Part of a small language model's weights.
Size: 16 layers, width 224, MLP 448 SwiGLU, vocabulary 8192.
Training: a variant of SOAP for these matrices, 201M tokens.
Each number is 128 + 32 x the weight over the matrix's rms, rounded and kept within 0 to 255. Layers, rows and columns count from 0. Numbers have three digits each.

# gate: layer 9 MLP gate, 448x224, rms 0.0956, rows 102-122, columns 0-223
# up: layer 9 MLP up, 448x224, rms 0.0944, rows 102-122, columns 0-223
# down: layer 9 MLP down (transposed), 448x224, rms 0.0922, rows 102-121, columns 0-223
gate102:151125156148176086167122184123130117138110086122172110115159093146137149149117116124070113114152107126169110131129077165055088144147136113081135122114143130152141103115061105141149114087125117187081107103145155125123162111147151094156117144093125126127121124173099110207152146130118068155133129096142152086115147131130135151147185132158161168073117088141065150111133165162152162097150128114147106138204068092125178090154142121103127177091074082124133167150163156091115140119055132123143162151162129110095130178171184094074121135090125123105150130166158120136200168093101132193153103100099140127094099063165102140191096173091118114062109117078076151100137154120150093134125
up102:093107112126036222045071095159113157173117132107159103178140126178165152193151129127134112156140149132143110129123139150071089195158131124106099086154114105122085091133102102098124187119156180141115201106114153152145146106059181151088120141118153152172137202143183138140163157103067138138133095178136121124149097126203119129134094084097091109108134121168081134090115095151138118119112116126178136163123193146097127055085199166114131135129139188099171126117100105122107075108143153131135153183081136134101202113195157065111103131127111108071114114150137100152172138139117137120107107053079153112135144115148150153102119102142124192136153138125100145076124113098132153120123
down102:152117217112080175116020129120150160118169155103126137138147119081091107088107144074126078104134153163136140091126160145096120017183090124095075176082187136093147125098138118162084132078150123126119131143118124184156115112193196155178087152106081130151124130186099134157061146126115164082088096158108152117123128118153144166099155129157152133096118156062157174123148185212122123091163131157144138121126146120177157151138155083167131137099126088134115126076147203111086113163133083163129155095135092136153124113132152100147076148160109173135091106137100137123081105142174179130143142132131138121165130117141140150092140132140114103167072163101151163123170108163156096105132
gate103:100126121125150087154143158137083193161093121116170053133099102104093104166129144083075130091156153141114119089118115139118167136133161121075159141118146143084131150129101133148086158125104137143110142123124100050133154111139169112150165147111146097098093152150096079119146140170105115160123140123129071093145140185096119116125103145163122087173134148110115158098125100115146105125107090171104190094120146102077158204116134116113081124061144152125117125103144132114142108124108092140119136142111097130126173096141166132108108191092118127134120144152033197117182082127112159154107136141145152162161158114133193151112146155108157109189137111152114090127086126226151145129103
up103:124166060126106149112150180152130119130080104124146145136144123123115172171094099097115130132153090130152152113122128145157123080154134148098130148143156092109144090182168139169100102135137099101167152157081135114096140145130176074100109166092110113124097130084134128108106092123079137153153161172109143079133185146163135136082104171140112118154106128089124131143109101087120116202154092111137155073167124136140145073143102154157151165126153102175147088107110177127149106171122119147131099171149177109137150162191143162157148118124180123183136133131142141112147127160102098190143086180121138165153157099147153143136099093121056109145087100141063224126182061118155129150080
down103:198141070094169105119151149077117128123064142130121140137175107154123111128185099159077133138106129106195117128116112136091146103149115113115151118173147114131086093190168172115117132094138143137151174092165102102140114093105182081111106149064077130063071063095115104104118134069148105140146133083183144093088149137074095119133120156158093138156163098114149135156124127108083103168089096145134155145140162089128132091059111134110166164141175112149132112136105148137145081106164128168128153120159103114112129158114141106086109153053113120027132145149148120072126107111140129112180142118135142116103116151108075135119154077103118103154147147097126164120150086074124105135067
gate104:109116116172141166147103129107119105145067101133121090142161141102073098112150207117150119128119077126071120102141119165098129134114135144171147124170148112163200105154107094106127130137067132082141112057169141173011100132112113175111049132172099128102146108130135109122107145137133137151145197119156158157141104185171101159147125129087145141120133209119169155142073086151168114126123125152144183104142137187099107108096093182108145132106123209136129112094151173102179111080140176148075138106113152105133123155169137079100126138126173116127128076180157129140118158154134085138125115158164196117081161136181114072126139133162129098128111140104112187124103102145165154133120
up104:130147123106112110155142157140061120149173083065155082106159134091168121164109195045123133124092096123109095099147101134104107177115125067094122088147122126107152093094151146123138108141112103100150137088144104210124108134158133118150134133162174161079136093114160136108047226094168149168135138131213166130109061177182110136127116180120115129093107171127156132186083111141105149108095144125077102120113121139144119162120130116098091050158186172127138166134108186172183093103065176154000123107181193126137158138124168103193130135127105165119164175166095130132103148110121115153109108110137170112106077114105134106112113146121064108155085132134143172138153139129086173102149
down104:133190133116155144092113157099108159169171136131208173095158086155076118215089157128083121129140129126088135043147150148161175121161183099088134103201122125197103152111099099163122091149123171141124160112151167137160177183172125150094167136161177160126103150144140134125114110111168128098121087121123159163128169217121192111116126063129118146143152153104154157130139089163123130120184130148115126151152102108173111124148127128173140136191132121139089151153144081145165109157076133081084096103053112150152173129130184150116154197089125095156140044071132194156117138092186096129127099141130146147113179089146095124091134161155160163164079144168107145127157099155100107127160
gate105:126161092087093095144116091129115116119109075140144112182150102123100135144116133104162118093106102112114136137091120156173157132108197116153177148143121140166145106137135128117159205126187142108140172084143074112142160166136111163143120069108135139161111169104117124167077122127145137099145154158188123101159125130121127095175097097134182109147099110142143149068084176094138122177187117161116145189144086133084169137137107117081183139152123154088162108168143075125101119045097183179124177092139144081170121115089084140108140186103069083118134049055140125088151134134141104158102113086110142114105181099109146205116068105139135142116134112129106185124105122088204151205126
up105:137104127123148165128172148135138166139186186148061084134115169133157127108128129122106127100117118129086152152116143097050134105055111107120083153094142140146084154143153171130143113116144157171135145144096155077117129084123163203141124112138077083152151131121150133146143169137146104078104095080129136123142132130219120052135122154080071154101091068107181128087130104150166084124153154161130171072112122142105148137143124127142118153191172110246139118122137117141217130150185101084123149109135132149173134105116126104163118116094111117112159189092145083216090119093149172052123112079162140097176161199143117063072140155121166123147110156147098143155112193102143105151126
down105:160197167123143093168129195131147184135190104123148140126132160126099071041197081165114120184133174123126084123138150149101148143069125082121143087116142102134205114105150167127148085178120152136078126153133139098156086164151170104147150165105130063098148090117162070058148123095063206116154134091135123132144109099090134142067195107166132139118117159169115141098090181153121148095154144081134106149136178183122149097123131107091154130083149054148067179150141109130176144160132099096142149120113125124051129117140130120128180159108146196199127150164079082155130081087158122183107093176105135136137090080146105116141149178134185143129162156199154108115168175185159155109145
gate106:162197111188086114108094104185081146177146133156070086067152089154096094141171126121139064163102113165104133160151125151192164105085107099116087120135132158129041083050201188128212141094146146098121104140170141095139159139114120128153145116174120113118131104096069172109118188154141148131154127087176129184141075089070135142131133128140238098080112139115104172130086146168182070090082148131107190176145146056136165126102132101134075096117114117112150088153115112129093160194179190087142166110145192085104120213117130090137099124040115110156077076172124077125134137139146184105033150140161061135127163101119169176109137055129112117121106153155143176085143071095125142163157
up106:107092146120102111119142076152181187097113077040081150119135069110123117169129095106197005140126158147122139089097121087082127141093105138155154162125106087146197132139103126156094097097156176148090092111095109147182121126121098101103065146135096139152138169159129050130140157165141094114105177168138120150137130145148114117166113122170089181165182098122119110106187085129158158091091177113107094088162071131138140091148158145152146201120133105134177132145170194072095089158194110103101167074124096153102092162182090113150148105115136094138161134153089186150166168153109094165160131111198114142141092102127136139099109173095122120133162148092101096082131065117150150165176
down106:155129181095151141160079120111077126126080086135176179100156149174133151123105145134088161176098098078099123112128159191111088130124122111173128103181072129162123107162118106111114145122112120085185143113134212107133127128127141150168176085118162104143143129081164178137148201169075174103130106160148186142106149152173153114167145076103138128077135189121086130104130140132123130116128116205138139164175099051112154138045099075105142066142108142102139180096170024099193126113125164105159118108133097154167113116122130047119113138132159144106115121103060057080129105096155108141156155160080182174116171139131200079121153118126175151119094090197100123172173165126117122066157
gate107:168089085142169197128130129098111114143108169154079105117129142161104147119157034107119188111133174136139133124140132158142140155139141103186102117161161118107105146142122148161131174178103070043128110096125162112070153121096148127094137171089091150147114184154147134101156076113171155085125174141186116138149084104150142078089113140167117130109077152142150149101096173118230134196101194064111150137130095159099111114180175072142082134157115178141185114128133114123015161134162145044192113117122162178156103142143173109125121103100121137084187131176158115145158154120089134051117118156092147145119125084109147068074122140105099135078084124091095104153066138140162107065131
up107:087130162145120135143139127115074176124110088140129152155160205121091153148129068145116117185135152186197153124123120144139202123130127096099120175111151160160156098205096122154137099099057138105141121092159141153145103086053168121213114048110104183114139123138106099114186123178099133121081187086107116127178114129147093135114124140094143112124089142142130157125146159149173158122156189140171195199149149148168163113122145138125108148028147192172147172116093071075136138133163150072133121171142120113124113129079060083128134123115129049060175104155179117133123149106115159138153181088090130145069127150097096134132120113091120082113093158141108097091111092128108188136094
down107:096173145137114156074118077105161120108162136093157109237084146128117114086142152142129129105110117078115141103087100142073114086104135114131129159119199069085172100152161120177118140125131089100070190068189113149076102082151142120136132171212111187106155118155104148164122109100192146142111122156171163109164111116147122178083108156105166111115121117158160157085114119104157167110196109148098175138075133145157086168152063085175138126118101131137150153135082092120147155086131143149180111165169171191116107100061128141075125117137093164061129081180114066106082129145139139098138113134135143120097102122140139136161126059066072082121087112221128134146160140153129133110115
gate108:159138166172117122151029088141105111147128126101149125118112127061138127105108118117150110092105092146137062157169081159067111101148163143145116074128152093101129154167176097111124188153108092116119157074183097182125131124123082149130139098108204194122142084181086102098080081134171127124119147139079092137098152111166104113139136130130158078132122097121132135082156129117171090125140167184089116158142076125119147122118134135099187093119117082121156053173102138192051155121164142144134138144160101168091129102139084127103166121105158126133123141129081188173110199132139109093081080132164139073111160124120092104163150091148143072105123160150125148078076080106163074168110
up108:140160068160091166061080179157173186147147101109086135137126085102173120109140118051113083129146061195107146127099154122127114116167095144161096185086072104134167137189156098059121170083124176110114158074175130123148089134103095121185086084127148068072203102102101154149135113145173114120127153105117092125147147177130067101127068103088096181130187209126099090132160118171127129044088143119082133185055127181121161064109167114112110164114184114147133131175100150089192127134110093052138115131123102126107203121077168090102167086112132119122136212113151140130138107137109174162185108133112101148153102151072133102127118126174137151121151165158098144155100159180105085174137
down108:152100047136156133091116171119029143114138114129127135134104138189106145175079112125103082132148145150170134113143156138116121136106060180122047163128162149106139105146102102148170126119126126088150114135117176152158136110064157119120094173183055072182157161042102137072160109112096140155086131158134114120069159221127131096132101158128130149076114134155145164123182128068131174068175136149126146147042162112113120109125164154097143122181133055074121168124112129102192108156097114048098161107133070173128139096139119212129131130104182172130164183068145126093121124175108137085138101150132170094085127129140137126151146113113145141140102118138066040171129219151114095163143
gate109:170150079157171096099097066131147099112136127115136114107113143190124090134151162121123106073159116111129101123131113140165084122109143144153110018099194117142125135136101109152126112132092108080113129193130126167102134064117173097080089130182108216162138148098111100113089119137103148140112141124162058134140137118098116133155165165092200153112063172097187084123204173170101127113146126160075157149069105110157152148104153120120159163113118136087192088068102095111112159086098138145123142169165162125120082211121124102127137093101189154166073146098107103144157141118152166083128089149127170088114113111116200157198115078148129066114139184106139185119080095129193135144073
up109:147093113147112180084149120125184170073133148116147103079095068115077103065138095125143137099089158100125138162079090166123138148151117176098124150075091199140142171131118115157150165133195181108146248156145120128149148086113072144130119181113152109054084171144077114154153193135109131137071156123060192165077166075114093155129167087109175154080164183092084099146089119064130086115112139101094070139157063107132157135127168111133152132133191138090100097097103112103110078129155118094100160079113219124115134169095121062178110168131084129119166160126100183180075147076087097128098175082161092134140141216189166117179126125130136158109137131089112141166090147125107092146054
down109:146085117111106124160105133137137088109132121121137160113080121159142075230081068119127173101128137116153193124143110053096133167106103119092087108145113154128106107099046104131137153118121114128134140091134116139133127124129141099074117179114069184102166144060166194109172149110173188114103165146134166128077223112158133095127213151150114142147110131135132085163173151130094070133149168191147161144201106097116191103068109096093206126137089165096151099032128128120130073187067216089058200155076165180064102156135133121108153143120131158118129064137117128086131122123141109126076125189061108094120101154134146124126113113179099082084193129167085123148072111155134060108140
gate110:109120133134169118165145131114159114109112137161157114150130130155091115187171087102082123122112186106155084083088161077133151082126111097127128110131140131144127100127103097101103173152184130148131152126092086146095130086154029166151157092186167101131156119107180198091117103124146191138143180140063134149163147176095141080106132110074140194104142150116115128138101141105091175111079186161127047112132126100118113146076098147096162124220109125101099043106142129110126125149167135096173136190133106119125169172136166138149128118132121143130101155111086155146164150151133142162111117108145102071064126113185130139122187099139152132134160206132139136168092143145102144094185
up110:096140121081108183057140141139112109125069127162113146127153142166139143162165110116129185152061104095111178174184067209139138124142129132106101140154102153154114155075118136137102155115143072097117133152169079124167140161130088134123102144109161123056093128118132179131081158129127137094126145146168117171107100194157116146165153121134182120154121138147145123170134081129102139045129126071136126160110166109103151110166087106142128102116142124126121136091123166150141161094112111091122119159131142106146082122165125119109152094105155171114165179154083152128094138161117167094120136214176122131125112086081169128074059112111091105118155117179080190155203110158079174159082
down110:118106100105122150142163138060089129123148129052105175154095157104124157140112137125058104132097102105081124173133157206130180049118042146151067136165096155067092101098104141131105098158152102143137167095140168125182121117102129156122142081151093084141062142135156173110092150175135160097139114126133101076170158179098139128148113126156161081135123175144126159136104137097142089060079176158131159085130158119128115090130103109143143098161170135154146141129177176068209143134102173127129131145058075089116110133136140190111069094105102112149119133087082135077123158078146144098127126116110147144186130133083102116155119097124104096154139147130120098140152137164079095150148
gate111:104118073126179093155113125114112119118098122079119161197114097133112135164064097085165086110101193104120164116165132113146124156137192072145150115148144149155080097085094145150149117096147149084175144134135123137134140151115190104136115121174125108091162119127170122117142103151078088166148129142124153168084095129169046135094142111201118070120124115117164109104106105125100126154204162097160092134140135108137163133178153130127145133089110124109108124138143150054107164133093096154136215126199068138116141104127167065135147129109156065167073164149088131106086134074087100163142145101150147120121076145159157149116150112135164099108135120085143091125075154151153134101079
up111:115065166121120066153135120137158082164134099152131098168097138082079152158171100155130170103140115173118117184137172134135138136116078139108085128122113196125127169125209111136100144116130171124165154146147111167128116120138186108168103121161137145135156138149108141126149153071164145134090109088173086152122176118145104169143125128088243111097122190113158069152150200116150096077112065132136148095170091119137087088076170089109139130145168135141119140034124133158129116099192101153084093148108152129145101142169119088141131166090080143106129075157207133100130089128166123139108114091123092156171185106093137118138152133048146157166143140096133158158135119111112126126182
down111:110197149151086145178166157142098176164133129195172087155152133109131131047125124139081098122089122124119118171146132107127108093169133137161074183155120128141174116159154135128161166122109091124090178103133088173083129083144101119158143086149135168108140147140173163160145174138123119128115194112157076110124114126087159103163152135165199143107109071202104115156124123094192132132071136132116125148122111168191099163120174123109128101129118098131139111061131135229138132146140143176089140120133168137127131130138113092076147085087182157071149100122103163115146070158163170144090142178171100072134099115119113146121118148138203147131132125119161159171129154197158150110194
gate112:142176123211116134130091156143137168088148100157101153204128114102118068125075107126124119128165071101070179194081111183139123087077139153105139111177151099099133142161128207104123138088178131146124075129202129131084114151164144118158153133147104179096151128116143054150126180123141129097101110119109183126136123097124097151140101111198098087166150123138155178095066098107130146160085169153086130157208092135126054120127098154152193060180156189135174159113131060091114146148104092113162111108125121122117109162122135093138131171116123136091172133096152128156128113092093107151053119106158139109147108111138127140128114146124136164102182153122106150225137149127151194162181
up112:144055097157183124104149139127171122172142118155156152164123106089029151155137121138100123084130160142092135142146183086140104067154166129151141181147158131069129098090149159140176085085073154133177165129130132081142128128168144117132115142173159144167144153146144100076129064146130153152156097061085112139096116177110123158178128164167066094154101172100176135152085099065147143148066080137113100135103174103134146106146048144122144169107142089186118152151118109072211148175125145090085163140154072128139121056067144086161155162083153177105084190127180171116087166134085159081100135182131192142090092131150183135040162184147160068162087139128095155094106153124117140095103
down112:134137133165143122153209203148114171158140161116101140098086102117175107111082157108123125120183149138077135139142172090069157183107055169178159127095115129091174138160166154117171141157118107141178156149164174161160121160133138190121159104154166212148111124134172127192172108089132156110168058166145151094148163121119101177069197141101201092054106132134101171171159104132143118117136083116192091131159106093076142139124129146083116052165128134132143133099120073105124070124045073127185138083156094133130137155115128138153124132135081173153152088125136117126121105201116122185138123208098147119174148136133157172172118105170111131103108142080127143125162129200166140165061
gate113:122180116153083117152133164133094100119109144123184160097185198099096087157109175138101150151115199160109114069145121163097186113132128145070173131086189126154159159130112165142102107138092157108117135123113138150135179174126067092101150148091101110118168114161112129097133141084138156117098132022148152177132129061115159149081106136160179083137095109119188197110104138129121153138134180150125150136132090132041114156134171188142131125120155173143135122087131137116161115133106137090152143164098147183130090171110131171078116151161090104138138079164163105116129117130109148073146161141121185087151140194145057121105166043133154199109096148127139134167169155155152162120132
up113:082090077099115108122154167138131138197132125175079096088120129151111124100125120122082041101166104099108080201119100134124144167114112141107061086144078137131098102157135108079114054140137148090094172151081139126075069148093109104097126057141132196138121124158158084118124125114151128078109133159118145100116108144154079066158149143107093175146123121134086137107024140159107173077126083102111120130170162142149172130169116108128134161137189080064116115139105088149130082120142127107159130131152138143123175090160093073103148072122172177174113148132112136209118123159098171134096142124089104148088115107106147087157146193159146096170102140115090127091139119230082203164114
down113:054031058181119169189127160180189111153195090107141070156112081101129144115099062111117135109154130098083147079127088139129125188131133203193142110064098174081142171160119121104152136133121045123144178186104156157100116073152181186183078083152147104125084095140150135147089167166173162064099148169160153137138103105152185107170151148132147163197163141115088133137106093176166103087150143103137102120144121177136133143115172140128065111121132081116060106169117147124084125139145193086090181163116140094125105121126123104128142149103138170157166153132142154165150138109160186130144110160125087138121170119147150126118135194137165156112109120109116197153153128153131181176156
gate114:095115097174108148127133159012135086120157133063175074180149168081123119168080132020119141127121074101090147157131155115152193137069140098123131061123127104162118106057135156074117115121109170113100183154126120124141202130129105094160057145131139119170155112090134118129108163077122124178122163128138111176152136141148111106093131133059129115093159131115151101099149072181122130123072052146175143141081187162120145109088109119097118146136106173092139140118112088099084108123091208115114113129163122143096158078152159098070088138133130128143163157131112141174158085116113134149121042117107195138136140093124083101121105216156073138097106176100107113107138127167169103114136
up114:112178103137121169057180142102112156136146163101133140136111089148145094139096121137116130089198096076110121131109135125149132133179149105158107068109123083056089094123095126145138139098149122103086118115099128067103140147146150134124154128129172144159136038145172129095099109153185133143109132144134158173157208093077096147148172119193141088142108130072209131160162091102093198110101086123110128203078140124088119155121146123199078152142121115124144104175115095144124206171128166156147129182164148168121120151137161140092129142151114070095194168115105155139100126126170127089124114171119132160108101104125116082154122114090151145086154089127137155043148111113096082097118
down114:077090149125104176129137062130127107116183108109157123101085150132141195129136116118154111105117142140161075207146135155096168204149127111143079084074154188104151188093173096069094071154099125157117126122135103121149086053142125161102052147182090117092115155102056134097150148067098133119076168145101110113141109112140139124114124118101142135150121096169108148128111155129106181139085142106128069112127120125154172120119134141051168120078125106160199162053150147139111088047123113151115079153157139133151149116173107147172148133148180089129115135108191152101179119127125140142101086106135158131073141107134120196172131165162113159124154142109141057178114143148165120143134
gate115:125138154158099138167109118143169162103172148149139158169129189088091085127133058113155116172110207122084120131116122161104091156103081121091158050136166094158121153164076166111115187157157121142122141141127099123078100154127095065098098144145139115110158112156127096119157171128109156200127141140119122120150174136105145075151106106145078182157097103091087116092148097085147143155064115144106111097155106203200105188149113198108172128099104111100108118063166149125107150125142101137161160157113146041131150195152117161136118087153180113106134089177181133080091161167148104064124091109163174130088145137149093139184106059123138174138088119142133166099168077137163149156135
up115:203090111143117106157135077155109106142109118086131143106114166092138136090080105107068088100135114141139135126196146147103136133091144079109157187125138095080199138102137163091141109093108110145081145125164149127172122148123185146145137162165060103146114122167102089116131116117191151091129205134195088128095091115150098127099129128138129148177087135087118175114105066146091136160140134143149106080115118109143111128184123096160151116183131129098113153176115060077121204122111139144135088150117086160087095064094135156105095112100163107150118127132086132126106102161131091106179135116126070140166085142095130077159109143113125122152139198089153127136115115142174088090053
down115:118149171138121114169125146104120149114151119109092178102171106139206124115138122095133082101051078101103125121178137073133127155106120150115047074115141178094108171100101110126111079118167134154191150121090114112131104150156107119153106108135116119130096110102119059138135079180141095161103170138137163135073127096133131130154124135150091162171097074078050102107206114150121135156152116110116153144159152143113077128108147214201100104103113078080146102068103112137110141150150160098103127124147171146127137193077129164165115141090172141077097099134126114097132134116109118118105155146124106127128172130171125159101100108133102057129110080146082161083156173057163145111097
gate116:149121095119129136134147133080108171119108138128128135093142125133121066122091117174143135165083115110145149155126071145087115184131105151132142099152098069192123133118155155095116142114118112116104070180161164145107112136126047124146143140056070138123145157146118163077111173157096120118153154124098088115162097168120167105121132121137104111102089154231120169145116106178102114160103121157175084138079058101163135141152134132137140133131140145140207105079115100164152135171119213137097140150126106140128113154139073100103130139182079116070101164084140123167133116106119144108111191160192192091078095050127064112170071109166110148073114156176143130131118098193083164148159
up116:130110136121102126130147105125155104171094168150133128180130143143153166137088106111184131124100118092176101095131179123069225128087140124091161115090129180114133164127135160198111070124062142106127119133116136140130206188099158134147141122109110189153106129111173083153099081128117131176129122187135188144149112131196144103118132112088132153120146126062140136077150162126079136171148115129081130174121137135153130164114100155142083154141141155117062183182118122108130122174134088108124090144060110093115180112138108121141144105090119103164126115128102098134085100168114134115141120177146118096143115092144155135139093107129086063116115142116107114137158124132129133151097
down116:149146115177127119095146176156095126138123131064116130058129148121119129137153092130115149176117154159059162085115072113122076150117105140147101141135144087126150124131139084072158164100119086105136123143105142138085111064162058136142105119153141161113111087151097177058170165160103140094169147101128123119160129143083152108131118130158110156115121116255146150146100160112077149154077110159184133141111114158107173125138149111145147136099080094091241112063117104159160123115107215121149138138191082146158120166136123133121103081167113107087110171111182127180185131082184094111094149119162149117103136122119107103109104115140140131080093149155113125116129147184123151102154
gate117:146123133163252148111126096114110093102104094087108139133146089106067131141142086106095126166087081224147164145107109162111166151089122126091113078131060118130107102104138079107138089117102136111132159035183149110152220134132089113185099163099106092145120100175153103111158133109105079119127145136156132129122100123135108090084120153155098122153143094147180181108163139122151162150067087128120160146099105130157200118186062113045116136090113174149156116129143148096156105118132155153095102145126159146135143073097110120124112199193135120102099120165116122153110104161148087089140085164099124173110168131160101127174110103133162121074139152125140143094139071130153108129165
up117:093097137129160174125129195104178091156129156136109123127135119161143151164120179153138069104111116158103116146165046136171148137094141113110135144101117078177169090107091131161144164090157108092114113099104095087079084149134135090137095120106126168130124144135130104162112092140122181113090134137125111174138089130126131159144137130111131138149143129154144155092169170123159173181210186160151111125089132100151127132095127091132084104160083111200125137160125123126128118076150112160114126164114182185134106116079159156114179114077103122080160111131112077081120195145096110130065125082122107140069098186127141136113147173065118145118130097142087131131091081164116122085136
down117:144091120169105122121092046133170127085190108159137100169073094098090176167128088122137102142148131112085168136145117132131112177124131209139132128121107157127143183158100107116104097061127179195088133124178184140154136160139134138135142162093081124171158213082101170137188115174138097068106168084131086122190169134162152147107144124171115118188114132199118110128126129099084152089092107101164113129156145108096168138147077195070190096102070080112083142100091103057156129099138114116127121171104106147150117154089087133111121135167172122126117134116115134104142143111155104203138208174090155139135131112155152114051104140158134128125098116109115126166123111165131101098092
gate118:100090111051153163113083092103142140131119112182141089169109182050125136115116116100082168150147146129109124190121120118061159090160148154131094142155159112147082115149130117108122121143170091152162080090111133145141111085127142122108126167142105133203131191108076129149144168179096091137143110184055193050131178166070126098136155052075154139100122138139169106135179105083157092080094112131143165119159126105144117113130117142084091102147079123157171104105141139124188151130075250135117122128144147110168181088138154141142059177167177154079155131098136119087097121104133186117132147173083170138115129128105151126091171166165112141121140111165101114107141164123114143160170
up118:138119135130083164082186110128100142131171138128106129116116091114195055108124120156166174125145131111157124133160176220078157121130139123101102071072113157148117155113116120159124098115116124147097154162152080154080098100102155146171128126195215130130170093126144067158082136109095161111117149116108092160124090169170159139181094103108102070145090151110099101151116110150134140149154156043108133112122156101121068157106076111137134160179118107195126180092074154127078118176115127133093156000203109137112152086175110123150135129120145126084121153200114109104142056164139105083134133118124152119117130077152192097165108148101145118126078149140124136146144148098134088165165
down118:157145131167145168101063092159135182133125156101097065105050146136111114150121145139149095097120119166155156113101078122097135103116117141192188152107134170138106131105197133133133124142133153145174119133119193053126174157137106133155130118080107099119142061136094105160175087104124088068090116131149105182105138153188149138119104136207139162157152090163108096137153119127147144126127112069142072138095086053070071143125083157166155132129130119061159120122162080114090094132148110130138115165182160109173095137117146129151191172061145106109119144126100080102135154112082096152085099086135197117085201092101155137145166154152210108164108121129150144125125178124113107137121
gate119:037084110143118116108125126097109117160119124128077112142064107156146117077114113072129124031073098119152213130127092097150161119117112176090095159179144157168173097131176142102111077110128070138090186090143153157124162082106107123123109135222094169154157182076131096155113113096073126162142144161125167112141157099119149146084173122107146124066086165170124162175173142117153180164135135064110069147148144217128120127096154106155123134123117174072124131140036159100076126119092156114159156142155110150135119149100143112114124075187079148103105137054104097180154138128122107139086130141106080142132089136091140129086183093140121154070134103199133138150134113181120150151090
up119:142167065122132144121083085122090100179096151097132145099136142127083123096203153109122169142198125176108102104147105162153160155092164168212095120063136126141149107167055166159172165133159181117149068152140098122095136092148133171092083069117154111089164127115060142112081132128163099147123118108113062164077165138129093200116085116120101148125106127137117111024090046174127078189157137158082155137151109133115073141115128120151147078091126129142131183113147133122075174211085161122171163093105149088074119120116179131152139131141125141088114082152142139175092136150132095113172113142125156104203131088098154173188147144116103118103147112181126125160180177174159158166136
down119:156128106139153137152116173139107137114100089129121080120184123110063083141093134136117144181120082125129064153173157174087152114055170113136096136077111083084112112113115158172099118183194154102123174119135074114123109166167115184139114121076127120086128177181133168149164177148126143111068134121123075161087124178153077127178102120120053104177088138031148129085109129177072158096115118110110145135140171101126119187126125100143123176133156172169070155179129079137113137197141116159125140135112085105129084156186164096140133118171136096188193086194081123205106108145158145154166100121094140181172165126110175125151138157119147151156136151134129165125163181159104090150131
gate120:073133169110077182136110155104223193136135116117082080099151065163127178113136097128153085146086181107097078084137125102143111125184117169125120187138102119115148140175104099127091126086117115112112195099161134155165174130165096117142140124094176177121132103120127088144170087131140169122146137117122110105147122110130184110139148123120094212113138094095125186118170094131171157152156168139114160143157059120131144119156148156071075179174123171165123086122150158111103096130123159127100096125084086135154156152109218067139136151065093159150179085129097142116164122164182104118111132141137148141117148145095138106091131126138163188174155137195108120113140164109142152162129
up120:133140114109152147162136109129137092117180150053075094087143135125117117065129178117110104076112075082128139139143152147166117128152153158112170129132173106098146143155131078151132122111105118174097111107147139156089147075174118144107164158181074111192082146177145137156131123099158123102149147122161100130117136133095140105134157140084059132158078114148139173119048108112121109154152138166198130128111089110079092158106155181169082092141130173158160092121138148129101096167142137152108109106143117091136116115131114105162151153152099192099086109070100174139119099159143211103130099083096126094185111148150144123133133071092019102129117110134116129120136132170085112110088
down120:063155135122142088109098099140163136133143105128140081086130135096096139106122083122058063165031126174136069079105112139140173057116130184073096132143137117086067150119082131120097148120121115141071127086188110178133115134129136122185143161136175133091128104119114147158178082124092053176195166119112118170084140097084154117103120114151120106155167078109138128128081074103137128076108118172113097112140050082110082143053108162180158127177104127084131147064131141129111099139107136132148117186100113158185170150113159152106134211108139107137092064133098111131063102140112148100096138147101170082061127120131144135139133158109162160116119126130110149122108090144138160107096
gate121:172116086141131115125139125112154144088143097124120143157122180067164081083124152115087156171171188131116117104161128168136076189159168115186156082098121141146096135143153059142137145068077127091086113136156076107167056127144217134163141162189164127114114138131089150143112146105131121105112156138158108106114122136123142158114127187164128155127076064167122093133089142150090134142096092121087176184137097168112201111084160164071124151168138166096089144105033190137134160042145096079133141093157087155141127145150175111098119124146130135145115120106101144126188117114086169103064098129152170153119093132112128139107112108104120130096171124122083130092010109139107182128121
up121:181162082078110114145125115152056149145063097046102105118138131135075151151162186101128145128127173133073137096123130138111129112182171072160111087158176112125248141066140156090153100153144078170208136118087178123106170152158126118157143114112107149181074165100162142134134098175160119094119096075154110080129144119138192139182083125130124123101116120181111149110079104190157131100136142114170102115102149133165157067051101162183095139088135097112109190202109171119152098083167154125108146119132155110132114060131107126146101065109127148119114131128104162176144146130089145174124090162166163101148115122131104153182164180137123106125152157116149117168157102128112091135052
down121:214150156137103130124155159085099099167112176069126126163196192134146111181178121154092092128161091125102142118121111136201135108105107105103120111137114137127118129110099105121109104117112176110119153066158133117154138116098188147104150124128116099104072155120183110152110096119135143091082163132101108112140133192160136152098128156132144187201084093118131117149097122168192149135102098106142128115100102137029058136212152125160093127096147124173105123255151081131143103209092107182170131131082152139132116164092110156158090112120129140167151050116080136114141116149158069125118098118153098138097126087109137204102175117146164163165133132160120143090182101147143107103157
gate122:071118155163124130077076139078139111149139142129089157159150127174134145118114149170128168111143130094076161181180080160145100100058122191060169151134079103085159126101138124127157079147229125099112093154132177123124161120146152100118092166121107154181165148085158113076081122188195120110165109077122157105176121141123130135125121170133092091062160127156124128140192120104110178157026121133176129018177116124167102129153151084118076141059104081168217105137140136156100111130156139119100155112111134126066095122100141139072115193155146130152109176124141073099127070140132160105069130060167091147150117136171075094091058130108140151104167217174166202097115141102120151107099
up122:167160111131084129158142116074089130122124055181150173166130087131153163119125070111121108125174182120123121217063112110151158125131069084112060175103064135159176082170170147129118121121121142124165138174122159144108181079087178132153155186153146108155103077174161125127105133145119137131072090106168073113191133139075159122193073134130153159132105117166139115171088100106093137146147108118128070180130133108103124151120096145151158116154162128143133179130097149093172189146093161179129178108151123108171136136116073119141101125124126107112146143090110063135106109082128119125177098192105111128177171117022087125103169097132094133074081120186133085143136088131098149148221